config.yaml
n_layer: 14
d_model: 320
n_head: 10
n_kv_head: 5
head_dim: 32
d_mlp: 832
vocab_size: 8192
activation: "swiglu"
norm: "layernorm"
norm_place: "pre"
norm_eps: 1e-06
positions: "rope"
rope_base: 88800.0
rope_fraction: 1.0
qk_norm: true
attn_scale: 0.177
bias: "none"
tie_embeddings: false
parallel_block: true
init: "normal"
init_std_qkv: 0.0289
init_std_o: 0.0
init_std_up: 0.0289
init_std_down: 0.0
optimizer: "adam_variant"
lr: 0.00138
lr_mult_qkv: 0.5
lr_mult_o: 1.01
beta1: 0.9
beta2: 0.98
lr_head: 0.00387
warmup_steps: 204
schedule: "wsd"
decay_fraction: 0.756
decay_shape: "pow"
final_lr_fraction: 0.0
batch_tokens: [32768, 65536, 98304]
seq_len: 512
doc_mask: true
train_tokens: 630200000
steps: 10284
dataset: "wikipedia_en"
Each number is 500 + 40 x the weight over its row's rms, rounded and kept within 0 to 999. Layers, rows and columns count from 0. Numbers have three digits each. The size before them is the row's rms in percent of the matrix's.

# up: layer 6 MLP up, 832x320, rms 0.0914, rows 718-831, columns 224-255
# down: layer 6 MLP down (transposed), 832x320, rms 0.0894, rows 718-831, columns 224-255
# gate: layer 6 MLP gate, 832x320, rms 0.0924, rows 719-831, columns 224-255
up718 097:560478560502458495475551496446505479467472448518482483559460453440542530530462469500534503590532
down718 098:576494467500498451503493506487510446566576492512635540529491469405495483498546583485448570455506
gate719 102:469507560500459503496463544536516459570429529447467488532530507525467523533502534540558540479517
up719 102:468451511492499502567526500523495505558525505508552523476543541450573485465517559499503433545468
down719 103:543523551489602514495567580467501521468442510529448469520483516482536533523555494528591489489556
gate720 108:447535502457487543532529537525523488546422438549510485438496516487482521522485500568450478451466
up720 108:617480481508512516482480509470475533440481459510563556461457524509555501507434474448466496461519
down720 109:548459497491574499546471504432515538496529500523513548551534503480597527486477513445464504472563
gate721 101:511472496457475485480417468442513477499480516493637522536515463473475543479565517571497475472445
up721 099:456485484440423436447432526484504508420424520514581502469552505466562486467473484384466534457392
down721 099:435539465526482442490543484457532491498595549463489463478474456499520511563520506486494511452485
gate722 105:553515498440442503505385471457486429566369522471487546470539410492459433422551475512507566556534
up722 094:453530527515446505551444495483405493510532508606509489521470526545425478501551469493490610482417
down722 090:459500468504584540518556557541521435477489532437544485464494549496505546474458543448457446451564
gate723 072:551464561499512474521522507516460554510492422461510563518482492493499552511503470520421515488485
up723 132:577487451484463452538421495485510498484448464563503518507547521528500517425498528496488566515508
down723 153:552486459470487491525465504490509449415458444559497508515531529521510495441474522485535553512535
gate724 097:523581512493616504491538493482530519501469468574488484490500507461530448493481525486488553459506
up724 098:480490504448461536537418520523550466480555465504573495473513574526469530445472467559563478555489
down724 098:443405544546458509536482465519470539508517520529488494570464473502458508562490520484524500548492
gate725 104:555394550562488508439546507504515468561440446457593561475493454505489525534438502461432474584454
up725 106:442449471503458502509511507514482462435509519456496524558419571490555584496529522467383515479563
down725 106:513480417514524468466556520490511464483482491474526548547449551528572482478532475446442461467464
gate726 099:568471552483508479436488540517491583494474560423520521465529453558484553526496478474474564454528
up726 106:501530422510496536442509512431502467499512460512526457487490498532459482558503510530430541465520
down726 105:446558455500450555550490531463509426453545478539501443533543574427540486502514549547416513485565
gate727 094:535453456471528519506440475556520422527475519436497484562482442511541528546564502476454493476500
up727 099:453519525560461511525553436544486506513488542553488445546505534495502479546495505544531551480525
down727 097:532462533576507431595493514505491562525557446530501406422513494487503489462484492523570471506492
gate728 094:535543514459509552417513526515550497472538516488515559460464474565416520523521474464491490414504
up728 099:482497478461498487490489539439484532530444557468520512514546493478594458459435560476589523499453
down728 096:534493586509522493522551472507525543561496465435432445493475457523483582507536472482553534573475
gate729 095:499543504516529465505497476506491490556478459543482552447506493465478541440490519458428476449495
up729 094:459582497519501550434456492545450458500505455540505554486434556495453562525530496489483551455496
down729 093:501487548551542481486503519483544561450423503458490442491484435530560521485466503521544442639548
gate730 105:447498484489480489498510466489450427532454518511484529535444521552457508489422462536431520431500
up730 104:478457542494510497535567527514464493532509504539537498539503531559455536524528445490535476519508
down730 106:503500494534491471551472572444492529488483495510557452522501525519473542492543502514499485478565
gate731 105:542486532499557512516479504514465586509499420499479468455513534492505466463501530504464478524512
up731 111:467542508561443525487484491458553438428473505530487446529515466510442504526528537483453553504535
down731 110:472522525598480470452461524481529475545476476553469460500540513529430406520435540496463497489480
gate732 091:513498505475460461507528530452461481563523606567529464473522564474489550477461475489504521516464
up732 091:413544536502492538534534467502539504485450466489423481518539557486540499529490430523502504444490
down732 089:560453495520501537471449489483419525482526541512551474470528462482491540440572545464480490497489
gate733 100:573480415497604504564525512530490554520432471512542542486462539578476500440523475527445436432539
up733 112:518489516525479515598494487486506446562493556558485449522524516498418518465501475468511519474427
down733 108:549495449491539539511561496566507523463491562495450504530511522480427548473466597516474509446525
gate734 105:519462422545561493507589586494508561514491489516597487505505515527534495458517553448519472515524
up734 102:483496515517531471462525502527518532432486506489476516443492619503498494441429488512488477537517
down734 102:500524510457527522536500487459480528524557556494494449426516548507412526539495522413486517493558
gate735 095:508488483565472507524442542442430477596465454549516509571505498484522465547521487501486495422531
up735 088:562514543449526560515537538521499506450496527506528439497498512499477554478471507510474478458455
down735 092:556535492500506514448491515513496535480484527511518454511512497533471538459515546543451413467534
gate736 101:499500487498588527503558566494516478500509416551520521497419483440462582563473495540501477429529
up736 102:532535471501475524484441499401497564530474525589493530475492448471494472487552504564508559429526
down736 104:563446458523565455456478446452469546518513503574523420474482505592548572510477513529496424531575
gate737 100:587469472487498509517493491560520496503506527499515481468445508513540519535477577526522482478549
up737 102:498568548525497500478475518464590488508522480481448521462459492500436509474490450573455523469527
down737 104:505510417473469497474495484471491505483483462561592434515530482536453532479460531436487524551514
gate738 099:506366473466561497491593480514509546475483529534520503483454500488512527504463552467508499485463
up738 098:459543523427554487559566490534536507515448528480491479577503476500513583475478551491555423462461
down738 098:539557503424487462521602444527505546533481485513471518592447446579501506544467523494540436528514
gate739 102:452467490468495594500513515519441570507503458434524429492461545480558581493450533544543516490433
up739 100:511542462522552547506488464453490471512448462559475560480486546535461474522475535560419506464499
down739 102:536537530543497548545486484506505552537444494498528549455492496555474474604526558545500504484438
gate740 098:460486441494552449474532475518566477462569489488528496490495401575586528469506499505487473539538
up740 098:477528479517502465434471477484457458439505508548558546578468482487481528499581499548461510486499
down740 098:532459504499461463417478525477488548517446521474535477573504511492524482464560532479503518471456
gate741 101:537452529480477519540512506503416579516458527475503512491481558513512465400486546483481489431513
up741 104:525476505495463537500498535517529495452456470498449501495523499527531478474441493402514527503519
down741 103:451485431519515452507537479458462487522487401555448532464436464407505545499506530478443475469487
gate742 093:475459510499533585556503559520488469541500483401495526541534525564540509525578552462511484488532
up742 112:441511446477452564523525459511491517534488502512577466520543474477555469445492448498437530524550
down742 108:476534444505532505472497496564548595568465472559506470492480450526473499450464491459461526559473
gate743 094:488505525488513537496512444532525458534555489549542458470432516557503555553464509497574530527453
up743 094:520505483540512470546427491593427521484507377475526576475544512492514535482476530487562517534463
down743 092:572479527475555454498536531451498529548443521467442557519548517457542455543501483514439425453547
gate744 097:507450405525512556480560542471474489503529472469535490473493517487458555519533572490532538452503
up744 090:509497498500543512528545493486482476446468492517533540491475543491518504518542484467555563465506
down744 092:505522528474539500482469458438467527450463588483533534538512461490444454452560485545446533546509
gate745 106:514517487560507486469469549498515471563492535490513489536504563530511475481454470509438527474469
up745 106:608473445482502431564522487543462563471380481484501591454559545465484518465561514463468440424494
down745 106:563544505428497462513532500438500525464478456457479565483534522541492437504516497472512432446487
gate746 102:483560432472477501524565542430480523453433507531532497483488473510495596536506524557511452442538
up746 101:523435541465498495534473511529527512471470480546478498441509469532471471422434517570461528492498
down746 101:513460557506530567432492523518480496495477467457473520470478457514481472474482512461544484524567
gate747 103:526398522549570519543490488500475581466482489470559545493498497529493490432577531435491454569512
up747 101:530533479464542535511476494496543519436442476538509412549482511533532469526541510508525461505563
down747 099:447547520534487552551412498531459572552469535574508579446528516514541482485503442536497477497502
gate748 098:612515410541559593503495517543564595478602463529494505458527515495443464521488472474493474492463
up748 101:481464585521460476420463537553580605532495538503442508482448429429538526497500461499527526507466
down748 099:411470479495489541524530437509502485601418559445446515476489428505503530469497465560524607536538
gate749 100:525449515456526580516525446540477515497509512478529538469437468541458545460504546443465524484517
up749 100:510519547450464520488555468462529480461497463523529582486577482528502535540518466398557527560521
down749 099:500526541449614468471552492480495480522503483515462505547493543434527503491521404583450502525396
gate750 101:569532564512575530507482484497510458502563569552522478497477515548429512458486525497512495471487
up750 098:435508440487478490505514477546479487533422439496545523522526480516498457529518529508514558458475
down750 094:539541558420571515503546479444497470539528496583592512521496469544471554497494523431530480425533
gate751 099:545504475501488476534496502493523528448493497542601505512540491427556536530448534473480477542517
up751 095:488527468484488526445407474535495443520469518465458529503525486610500523557512489526548496520554
down751 091:468489523499561492485528467485529544476537493544507482472511547443442507494529499533483515429468
gate752 097:505425491544508447472511508580517501549501535523544556512490507515470536544519483563481491452417
up752 096:514552520486512527538466492430496534529459508477516523493484465494521488475461511477524493463479
down752 098:501486477463497433447539531569543505517478525474511518515558471507466510489506551532474490455518
gate753 102:462451513455593544479487431589517501496550532464490453505483492595484512515448480476481545476538
up753 103:491454518557555489434403496575509491467576495547500458480500500526472560496559514469459469469408
down753 103:510467451506469535478487536479475529465508481545475533507513466517491551493512515532531455540509
gate754 100:532415492496507490527461512487422503476472439492560580596478501544479546501620443541469471491485
up754 106:539487448436485493458448516386488521522504502439518656457453479509496469464625476486566472468487
down754 103:468513452542442486465511466462501539590480556495519562405485517471467467461430563483566502456478
gate755 102:437500554507514486475479462550525458468446581431521496470448473481518574495557597494497551468550
up755 103:471515449523552560479465464528510559482477529484520479450496482428532495435530505487475491504521
down755 101:492413524522456426526525482490521566532507506514470504471544532428469452485472509491469422564499
gate756 105:574445489491509496509407468563491527493426516491547502549545452391527496429479519547554484534434
up756 099:444467565543442508459556481531477533478463489422473519503483492520449508527479547497520557486509
down756 101:473469469475441508553507544547500476438525479475490502501448472532431493524576387482452504472531
gate757 096:530492498491523476501472532500486407548542470476475505472467449555490494480487470584541486552460
up757 094:493511516508489499524473498497503483469490543532505504468574503446590413526552506501505550580525
down757 096:594528594478527493492496517512517559492516487431485524556446471497519483507496470469548492501512
gate758 101:504512438463537510511499541469532547558491503531531488463473475472428513501407512479498529489503
up758 097:554489517500469486535466521559467503480477509521520458540474539499508520485579485507486565497484
down758 098:483468490426439539494535503419437404480522502525568421455549485467439530496434514468472477551486
gate759 100:541507542500511481450528506491514542498518499519549519457473510521490512514494477523516555542532
up759 096:506465542494489468465497501534493505436539559484490508510563526470450445482517453412526491545504
down759 097:486511558492529531572500537517476462486543473452485404459531555540520483464445526521477418467521
gate760 094:524449552471501502503470566420562548488476486489478495475551440466556521514569565484504516506540
up760 100:530484606480538504488420448563555562532560554487510487456516559427513501468543517569519449488549
down760 100:567475511486441499566465512495489499579410489511480453528528441506491601519564527502492525508433
gate761 097:481436439487530543510492508453462512571473496431573575514482478492559501499568505527455540539429
up761 089:477497531494488575440504518496516546516525521497535495441491472543453488518545478472445494525473
down761 091:519471510529592506517522506515487541502419483483539549560518514571454508501498485506527568550482
gate762 100:460476476425511508425480481448459485465509476557552500520507476467455441520516478575466516537509
up762 095:539492509487485473504473503496506488477452547512428546458547444524506491453456495576556476504451
down762 094:478534478473534489444457501478492555508521495485531427550419538504523490530505546554445511534466
gate763 104:510472481542537502463432573560428490503435522572559504531414412401486482534553490560468450423561
up763 107:438482484539496407481449559559535461527364404522525477465445522497531505501539532489434561397600
down763 101:418516491523468555469547488477448448510494527479509467536533501513434510484553489483434498465493
gate764 103:540537570546517489457476482505467494487549459476512498455448544500448482482444554495449494421470
up764 105:434560433529539517527479552476484491495527549496428480484482506504432495511506512515507503490518
down764 104:476514505534458503527592553556492567473484483492441475399431451508521491472579488501548496503479
gate765 099:555443531432548495487524555512507481517536514499487502542557504487556534502497505496510454487407
up765 094:522457465503470480497499543572515525449480522502431434529609516506468539581488515546461447530438
down765 092:496525540527521497500559494423490548426473474548512496556436503543482452588464533497505541503491
gate766 098:471471458568524487497511504470463475511552461446482455532525479512491454536588549459497460514497
up766 096:531474548509457503525481498504522479542433545475498538533536433460501483467465501547480530576418
down766 096:541482537485527483497490560530462473484535444475445451493524511508474566535488531448476529505545
gate767 107:561483527484520495437544489528502528531534493489519469447434506431408463501482487507414494470481
up767 110:590498489571485476465549581420545514445512490503503591618556531480541512477506491469511469581510
down767 108:411573559396440502558507509496521513455469494496462511588411535554454550502464446507468586558453
gate768 098:489413494522535498470491479481422543519524508436411468488516557429552486516468466498448490502532
up768 104:463514505473483570573447525506491404551462534541530434516558536501533464535540496521542493514505
down768 104:519562495539457510520466490525500476511490560532466444515534538480570509465509563529589471474457
gate769 107:536446551504547507549451422547445563480476562478522529521417483526492563455549478483455538532515
up769 109:499524515465472486480458486471516472571469567492557487496575467522458494548505509566553465555472
down769 106:521465607562470540530445472501483525488557583445553439515485470458486579415500449542552506517467
gate770 097:590462560468555485462523479513463501567434536555561500512488557501446499550473539470474465532518
up770 095:488488592452489485467472468491437499504458529469499421410545551522501481570418517427492485594529
down770 099:482540500466474462465479544538467447445520526529544479456534550503491456540467543487518511491524
gate771 098:525474530500471453460452459464521470503438558429469558490482500526492508472469544612507502479460
up771 095:489536525516510614437483448455557564449549450500525486512466504425478483496524481529512557458494
down771 095:509512508514522503441464535481482523454564460525463512543512508465546479562501540525470565464487
gate772 100:524498509518572484489501477566507536479404489479508463552492470530518580489480560467547490526484
up772 101:523485438522530449549605548467500490530538467392403498477502529447464519473418426542539523493535
down772 102:491487530526465524477467545506525486458528406467477467476536517556514473483512435523500480471478
gate773 095:524458453475484476556514506511493487532439459558527534433522422534470523459495535504528454474519
up773 095:548487489524536543519438555578460517477505442539529483432479480467505516467555494533453497471519
down773 096:483506444539449468558494458497509501431494486523503459600518549546477504505493499539492463542508
gate774 105:515507484490557540416479415565561501504480505456571500476506545522512459424456484495436505471521
up774 100:471518573541489513515429495406491485542483557499493566518460431504545545576459521567575533494474
down774 100:552588535557518533475443485493502464559440490513492508470451496500488541511509493454477538505506
gate775 098:560482519500474475482426497424440457515519545499476596536489423464535449513531545491531520497460
up775 101:541438492537461494508509533510456521502511544519550554542539527383489512502573516480449466556542
down775 104:499536494556557463425432469453480472438533486448487474431484475462488534450528501508546555486454
gate776 090:556528472482536544454502516492485508541484428452594547588436495478470529501478414464518516479430
up776 106:452514506460500487451397548505476481499422534484554562524528457512576435483421521488500487467507
down776 111:437438475506494466535503475463443439489487556535518583487532457563540413479435462461480531494467
gate777 108:527472546562565533501551515509505400547505502510534503568467510525456507463488540544487563580518
up777 104:497439467561584488470528545512473437488532484485449492486553527489524546464441472494479493546472
down777 103:537559529484386493433524548470478479549461529501509516539502512501504485480541492484438535490560
gate778 099:486497555504459492485499492468483404466440529597522473482470440494487541537466454667457455386479
up778 101:461511487553472555458516439589457536517442522539529495598494492523529503521565472434488537532471
down778 098:479516515472412491518499497535454504462493572568507484530486531478467508523505451573508481489459
gate779 095:482461488497497441471456485537480491487439553511450498493482492461473524535523481520462529423452
up779 098:528488493466459452478512481475475473565512500553426417486494520574405492531482510540460513489502
down779 098:551535493472502551480519566525500465508480466451584466517464524542488544484479515581488469495538
gate780 101:542523527519530474468465492516485488466478542546579523511474512489441449510472522468560516448494
up780 096:521519485497527504547532553502508478579496530541479533505538520462461451562509419488490560556448
down780 096:492468462527485506494450502505518523463522476468533456508497496477500491508500583457481474532489
gate781 094:526505478564481554513498496546470481481428577480559464532509522574526535508441430480462459524524
up781 091:530533458470506456481532473508433509493508512486497502500499537523447528524469527461472471472541
down781 094:492489507516509388478524482413537522566578507467405485469506529505548492503548575454488457513539
gate782 093:527486532515501531490500465501489511462522440470500522490512492490492557550468544508372463528489
up782 102:466518499466509488487538476459505450472527478529502523452484532488478486402529515486480549448600
down782 104:487534462511461436521482576474469459461478484495441539475485503507478481478512528529491623446505
gate783 091:457504469443473499497478423529467439518481556492554503504479535519560545467453473534523509546564
up783 091:482451488485456546532571525439547505438549426477560564544519551449530508517505444489502506478507
down783 091:500508487445555449519420438492493492527452588487555496476495436431552535523464475504496533480559
gate784 099:513394505568500513519472464537497560449505495537547495561379526480466576425501511512518511514516
up784 104:472535506489562473510481433519495490521506559580502540549527475519464531486535510520444511494576
down784 103:507463471501471538486419623498468467524551487530502494509463599467507533513485556531506512522454
gate785 098:539538569565496526564497543551501473506435526463484522478511513486374475544473524529474507466495
up785 108:518497527487558504502486467549562413534461491562500458482578572534533468493398475508552508438547
down785 105:535558511457488505482479479523502482506518523580465499444465550576545412521517523545588526432461
gate786 098:535460528470442542517456426508481525473468482474500471474476463574448533452461547487483454453517
up786 098:552503423464490474555496559500514482592503396484466487428562539499442514471458487493549530443491
down786 097:471500535506435491482543555486449494419453460486497445495534462480535570490532505517493475547432
gate787 106:473510448577495504519485432572470457493491455454438457453529470552510486521474612530516533517515
up787 107:472518514521470546476522558471453477532444541468413489541483500503488432517501508519488462493543
down787 108:512507515460477552533456554463453461529454465526421537470552498500510530526583529527520540514482
gate788 106:514412487516520477489475534515483499441463490525494528574552426479551489459513479441485520512496
up788 098:463542424492466565481522524481448490471533524528485508503497540551543512624482476441507473460591
down788 098:496523557468479521504522470435535481514477483543496468536477533456490532465476507560468486450442
gate789 096:537520537531532473523515555496516443564500476490489534509449473507536546524503556646512454480490
up789 097:489507573523543460508481563526531509455516432414485511489431543489582566509575520504534454494501
down789 097:435428474508484506500521520441455502537481520439498500477496489571429458452458432458516498475434
gate790 107:471485533509528588468546530489525497553481496431494491558554486479461496521408524484509557502516
up790 109:557493566490515495535474530543524491484483526445549486498452557483509563492462541561514505509502
down790 104:511551488439472459514508476481524489463464519507489557419505527487533490529491434531510500419490
gate791 102:494444539460445469492500534510507428519545495519501552518563502444500573486487541548494456545440
up791 098:515509446499532530515512511540572545594547515461528465524556462506545444478534616527504496533408
down791 100:486517476581504519529506511501509514473506510486530593442459532557507523358501448558447496484575
gate792 107:531436545553510463518463506597463508597452476517506544539547503489492437446513513552442472603442
up792 107:476537441499447466528547532472483543486536470551518505450484441502431531508502489485412456518460
down792 105:490530491518545503573491576545537518502465551517499530535545435556494554510532451520487412538559
gate793 097:540452494469416574549485510486430478503469489591436585469498538429538517538537520547495509537497
up793 099:508492548521523453493560516499594458556491427463470495515530513470477574530547433513498463505544
down793 099:524446505497444574525460543498512456378416475480494539462543554503502476503454514487462557530516
gate794 096:582482453461519440560490449473530452503480496487514497494502504523521549480431487464473455529542
up794 094:452501511556457423531466581501553427529512566555510501456506433426539460496596509499498431536483
down794 093:511469485442477581475505466508521518472400447489454556495477563472458538548432494469524578522488
gate795 107:540537511533578514535513502452510549558521446555505511466435522534463563516424534552473573454476
up795 105:535513440454527529583535381432498457506492523527440427529569444496546511494511474466512506444515
down795 105:449504457505481491480461475475473408495511508602488516550488591471571411440562503486475467529476
gate796 098:586472538515504505503473472544510470561521515506508505454418478538449552503481503575520466496504
up796 093:536451563497471497516538438501477458482624493467443522437482496552447526618460480495530518530500
down796 094:470502465506449480489487492494478495510558467502476541551574520391563542503585532488517450468516
gate797 100:575503556468482522474499479531457560490537461436468484501524482430468516537472575545502559562462
up797 114:539486507532487414492527510489411470483507476543502508437536490505510469491473561527483473463474
down797 111:541601464491485484534489513428397486456498510496476515485553470475516454508500472534495511464508
gate798 107:485523519549575531501538485455450541562492459456499624516512501515510545481440548538510479524558
up798 106:470489486494505493511485492458514465447480527550522426572532474562494531514497484493544549458548
down798 104:494508507550485503541473443484598446542479554474542500486494473508505510535582495470471526453554
gate799 105:493472469466521510489520533490549500520419523580503523453485447512520533534536420503496496471428
up799 094:453520496441490479477409475517517590485562479494581554509440495471461462527477577495483500482502
down799 094:476576527599509444461483537488519510557544509598516536479533459529438469581471445508451501496506
gate800 101:544450461430521551456519514538449437520451467455577479504473507434488536497414517492561509551486
up800 095:510521499429439533407561470405474498563481477491484469519429571465502526558464450526509493474441
down800 096:532461514467487493497497448510534518485551464512576538561476535497480454483518471532547479485543
gate801 106:504449495563522596569528563524491536521426444501544515548474481459527504489460522507489442535492
up801 109:483484519514506433535523484523559470535560496521444435565404466496490465436486461548504570502543
down801 109:502487425490559555492505456562577491495522429498443484509512441475563460595502496539531528545518
gate802 100:495462529538515526461517492501536519449548493438526490441445472522468504430510521478425566577515
up802 098:491524531537545566439515450500540500463539520532471533514592494469479443520528540469494520517496
down802 097:519545474436525527508510597515505496472457503429524452552533507515484524476456474584457551534527
gate803 106:460437553491493494477449539455544509476503453463526560512472450438505564525563563531462532456534
up803 108:489516440475514541493516527499500516524547432508463506554455532506504558495467463497552537593574
down803 108:482484474556463545464466513520442503473569524509505476509518504500533550442456459537447524528426
gate804 097:579466443502489609441460544524568577503542521452529511487444508424443479498492584509465520573491
up804 093:457498562492554490510490485490538462452523506515556429547449562505456523496437518548400512550485
down804 095:487440521429458491503497522544569510454402433463421527517487480505487434486456482525482490521547
gate805 093:492489501433530438449507535485531472479493532490513536560451452455528534457481523492535462538535
up805 097:490557448471454492564468529495507531475527527565477497499518504422498463486522524479464577436424
down805 089:467489559496589527480477520535500477534473476494541518495488461487544560446468439463554396562497
gate806 102:550489518523554541496483543527488461434525481519642539459461504489509537501504560516393507523493
up806 107:495531507521511452494513458522479532568483470526447535494517582471456514414537522487425425469518
down806 105:508483592529505474500510500497506534475481496504534570476499567538495479431507567526440438510524
gate807 099:606453549471465443526441524526471451500490479477486544461518402484533525426508561511551470533497
up807 090:563441484545504502558491531465520468414504477483502565533482458529505547467489461492502524519481
down807 091:517523496502461506508502503527452475475558513530515506472562453546459508558450553474546503517498
gate808 104:511489452472503581473553558510460552442518428480515491499512539423458510405445531549500480542446
up808 100:482480529463477418497463524537522527472495526483475531472482475486479501505542452563456507470492
down808 099:508454573555535449500433475469465518480502512545542501497550499531469449499502480462455457559456
gate809 110:564424465499541513504445523507392478527499486500513558515530452491527497488640546475489482495504
up809 119:471504498581518448445546531443566531446460472559496508512527520508479454514478467474522550479489
down809 108:526486433492470431531483441408441490499522470533563545549520521526534457540512482523498510532402
gate810 114:570420499548532521501488538461448470478545518454510606487461435552457502479540462486436445493544
up810 111:457473487527474574360483501511434463559518426473500525421529425421471510570521505475444488496483
down810 113:450526502505523455466437443472502468447494518533553509500491447548532438501574542511530485573582
gate811 104:460474567458515452534445465502499420513441480524425511471540462487555473469535525491463444485531
up811 107:477552467445519553503523545425489466462513561467515456525415532507477510517438501565592558509558
down811 105:484544538468455526488549449491533462516480481477479543479567509496545490560444534511531484485473
gate812 105:464463531529512514524486460433508480501503409510526524555499520554495495440521465495394505492472
up812 099:512481477443557514436539551466438450530471472535482482473528486473562457614474485523499439500510
down812 098:507539507525482478576431438497494440520478506543515515451506525408504488569476512496425462524572
gate813 091:508576534479585552530451490534572498466449424526496522489555531506439568532522476536521537509482
up813 097:509526443428558534464548532432500456503469457434570500535517498469472519557470456461521442457520
down813 098:510478421533532552513470515470535476494579521514553527528544454402463525456534568525561409565482
gate814 092:508485425572490538497523495491507521499494502575482546543461463498536450497528429502412585459474
up814 090:493453499498516521465460572552439563514492448484520458489493516503538445524561547421464490425472
down814 095:465443466537503494476476494508448524520532427556456485513479522476469502531552457527405559412499
gate815 100:518503495498542578554481469472486490625525488486492439458517496502522511498546439458509523474508
up815 097:557507504510530477456461445461535527534489519475546412511489538543435560496465510448482557464462
down815 098:476522480525481470470461506457460472436518427557584527482468553599497481410518499509473506489553
gate816 104:480510524534462551494453497423433435481507558487504474517523435454420499509470527554567462445486
up816 103:446503468537493508530483484470463468472579426498538467498441501504556517525572449460524503544465
down816 104:490508477529472501486511480476453447528524516479504493520490488458542465524560525452470470548416
gate817 100:521449504522506474497492472543482530510463512485484491529546496480569477485466528490532535489489
up817 101:508510518548471479516434519538473461548437450458520541460445438549420489528399488535509487499421
down817 101:511515459551556513524459528547533466524488486481475537494478473562526512526419521417494527565538
gate818 114:493506446530480500496496481448408531542492512559453579505539483510472504508496548520473523445583
up818 110:517464473456560510470562456484453574487464459488458494490515537467540528573543521543530539517544
down818 109:555555545483455528426513445545538589531444421554485532515430460424437457553446481476537508557426
gate819 101:503534569507594572465491532538498539494482458499501486485413493464507557493553533482530553431517
up819 101:454564525450479513502530463463466450485577599496555444531467490516468495478426456480472520507486
down819 100:508567554408491432451520534519496468497452480477438492543502486488508494456489505409528510502385
gate820 094:603496535488527545480492505471470539521513373456560493473536492488518489479420459477544458490468
up820 104:517497464554488404441431458471531532463484523540486490517518497533510470460432457543509504500443
down820 103:530530501505556416549486516484467539483515491496506470552487477470489464478467504503541516554541
gate821 100:482544541524489531541453460507500465602381435493560456490460447525523532498451471529527477540457
up821 104:458443422552492552489518516447461393552506458500508549488541473517440481477486562575516504570488
down821 104:551513481650503507542524485524482520442531531499506512543531509480492457514472592578553464479489
gate822 108:509482565526520498458528499502560573567546516510484510511504499440476518461445545588439470456433
up822 105:457460492532555520542447480480481431480516463455463520510496494484562434505523592536473575568512
down822 105:492512461496523530541425520470464506507463402439472544498497504504514491556540567467453502525523
gate823 099:504503515497557504505489504515505531561439537495535490478477562446461522448469507504519478501503
up823 092:600503461544468380495521490474466570493469540547563486484528463464545522498517518520541446599471
down823 095:553494560563535608515486438502492470415526496529491468480491511466502451457583569491480528518500
gate824 097:480453486495532458513473524441455448453519500513495590491541441570541436553546527548480516492504
up824 095:559471485462549460602499398544533509476535425468522488519572535487500494568484491468429528488560
down824 096:440489466453506554449488515517441469493499536515425534570443528559467478511501500570521466476455
gate825 103:526412482485552526535503499485478553485515457509488477558528596483469574487505501450481549517493
up825 099:433542514499485500544504523535441473492478524532519485500575555503576451439550528525542499435446
down825 099:511491488472496454536566557468512527510475545458510491550448516458493409516441542445489439466442
gate826 093:543444468564488540460518510524424524448508520549508491525558462529522498497535508531529481474430
up826 099:453486465548499559468438510498607497456467511414490497528488427516530506517464543425551448519521
down826 097:541542474539597457454472450474463570541487528503550501515517441490521496549454536523491462488404
gate827 103:531422500545487470520484607508484545546505493477540534518490511515639514506511562451517436539431
up827 098:565489532440521514518487456470448509472509575523483526429487515463543522442484525556485404500504
down827 097:483540525538559454530525476492475444536525547495431538399519456557535428459491416487505531502497
gate828 108:438492464553555533445504528503496435487527531564549467539513450466424446515470510505509457463564
up828 103:513512549559513541481399498516524415499485494449572531451465470554524451486504561545468435540470
down828 101:460466471576495550578476565516497499526455543461447510513511502545444486557481562481493466496467
gate829 111:533430500536657543546448568509592500514456499558523495510498511503533492452513493548502473528460
up829 108:482512496501471537573560535484514494467528501507524467502470502578530575536435463500404497488532
down829 105:453524466447470501560503492499450469471523420546534525523565509507524505491469488479433483499536
gate830 100:574510538461492489534492580475515514580529445563545509577511476465524519494521449547487508543497
up830 093:495468497499439482498542591466504476442508413488528463470575484567580518554510444515584518543524
down830 097:542522570479474465560557468495487488472440502457518523563490479477559544444557503519495496561480
gate831 108:529438531577485468474465468544521512471486507494493550521471400500398459472566525590507441413455
up831 102:507487422456505458461475476512578464382493502479542541506545474531429492508515420517469436531461
down831 101:471604488463456525558480451563514529550485484406507505377475522497487524533513480506479604462508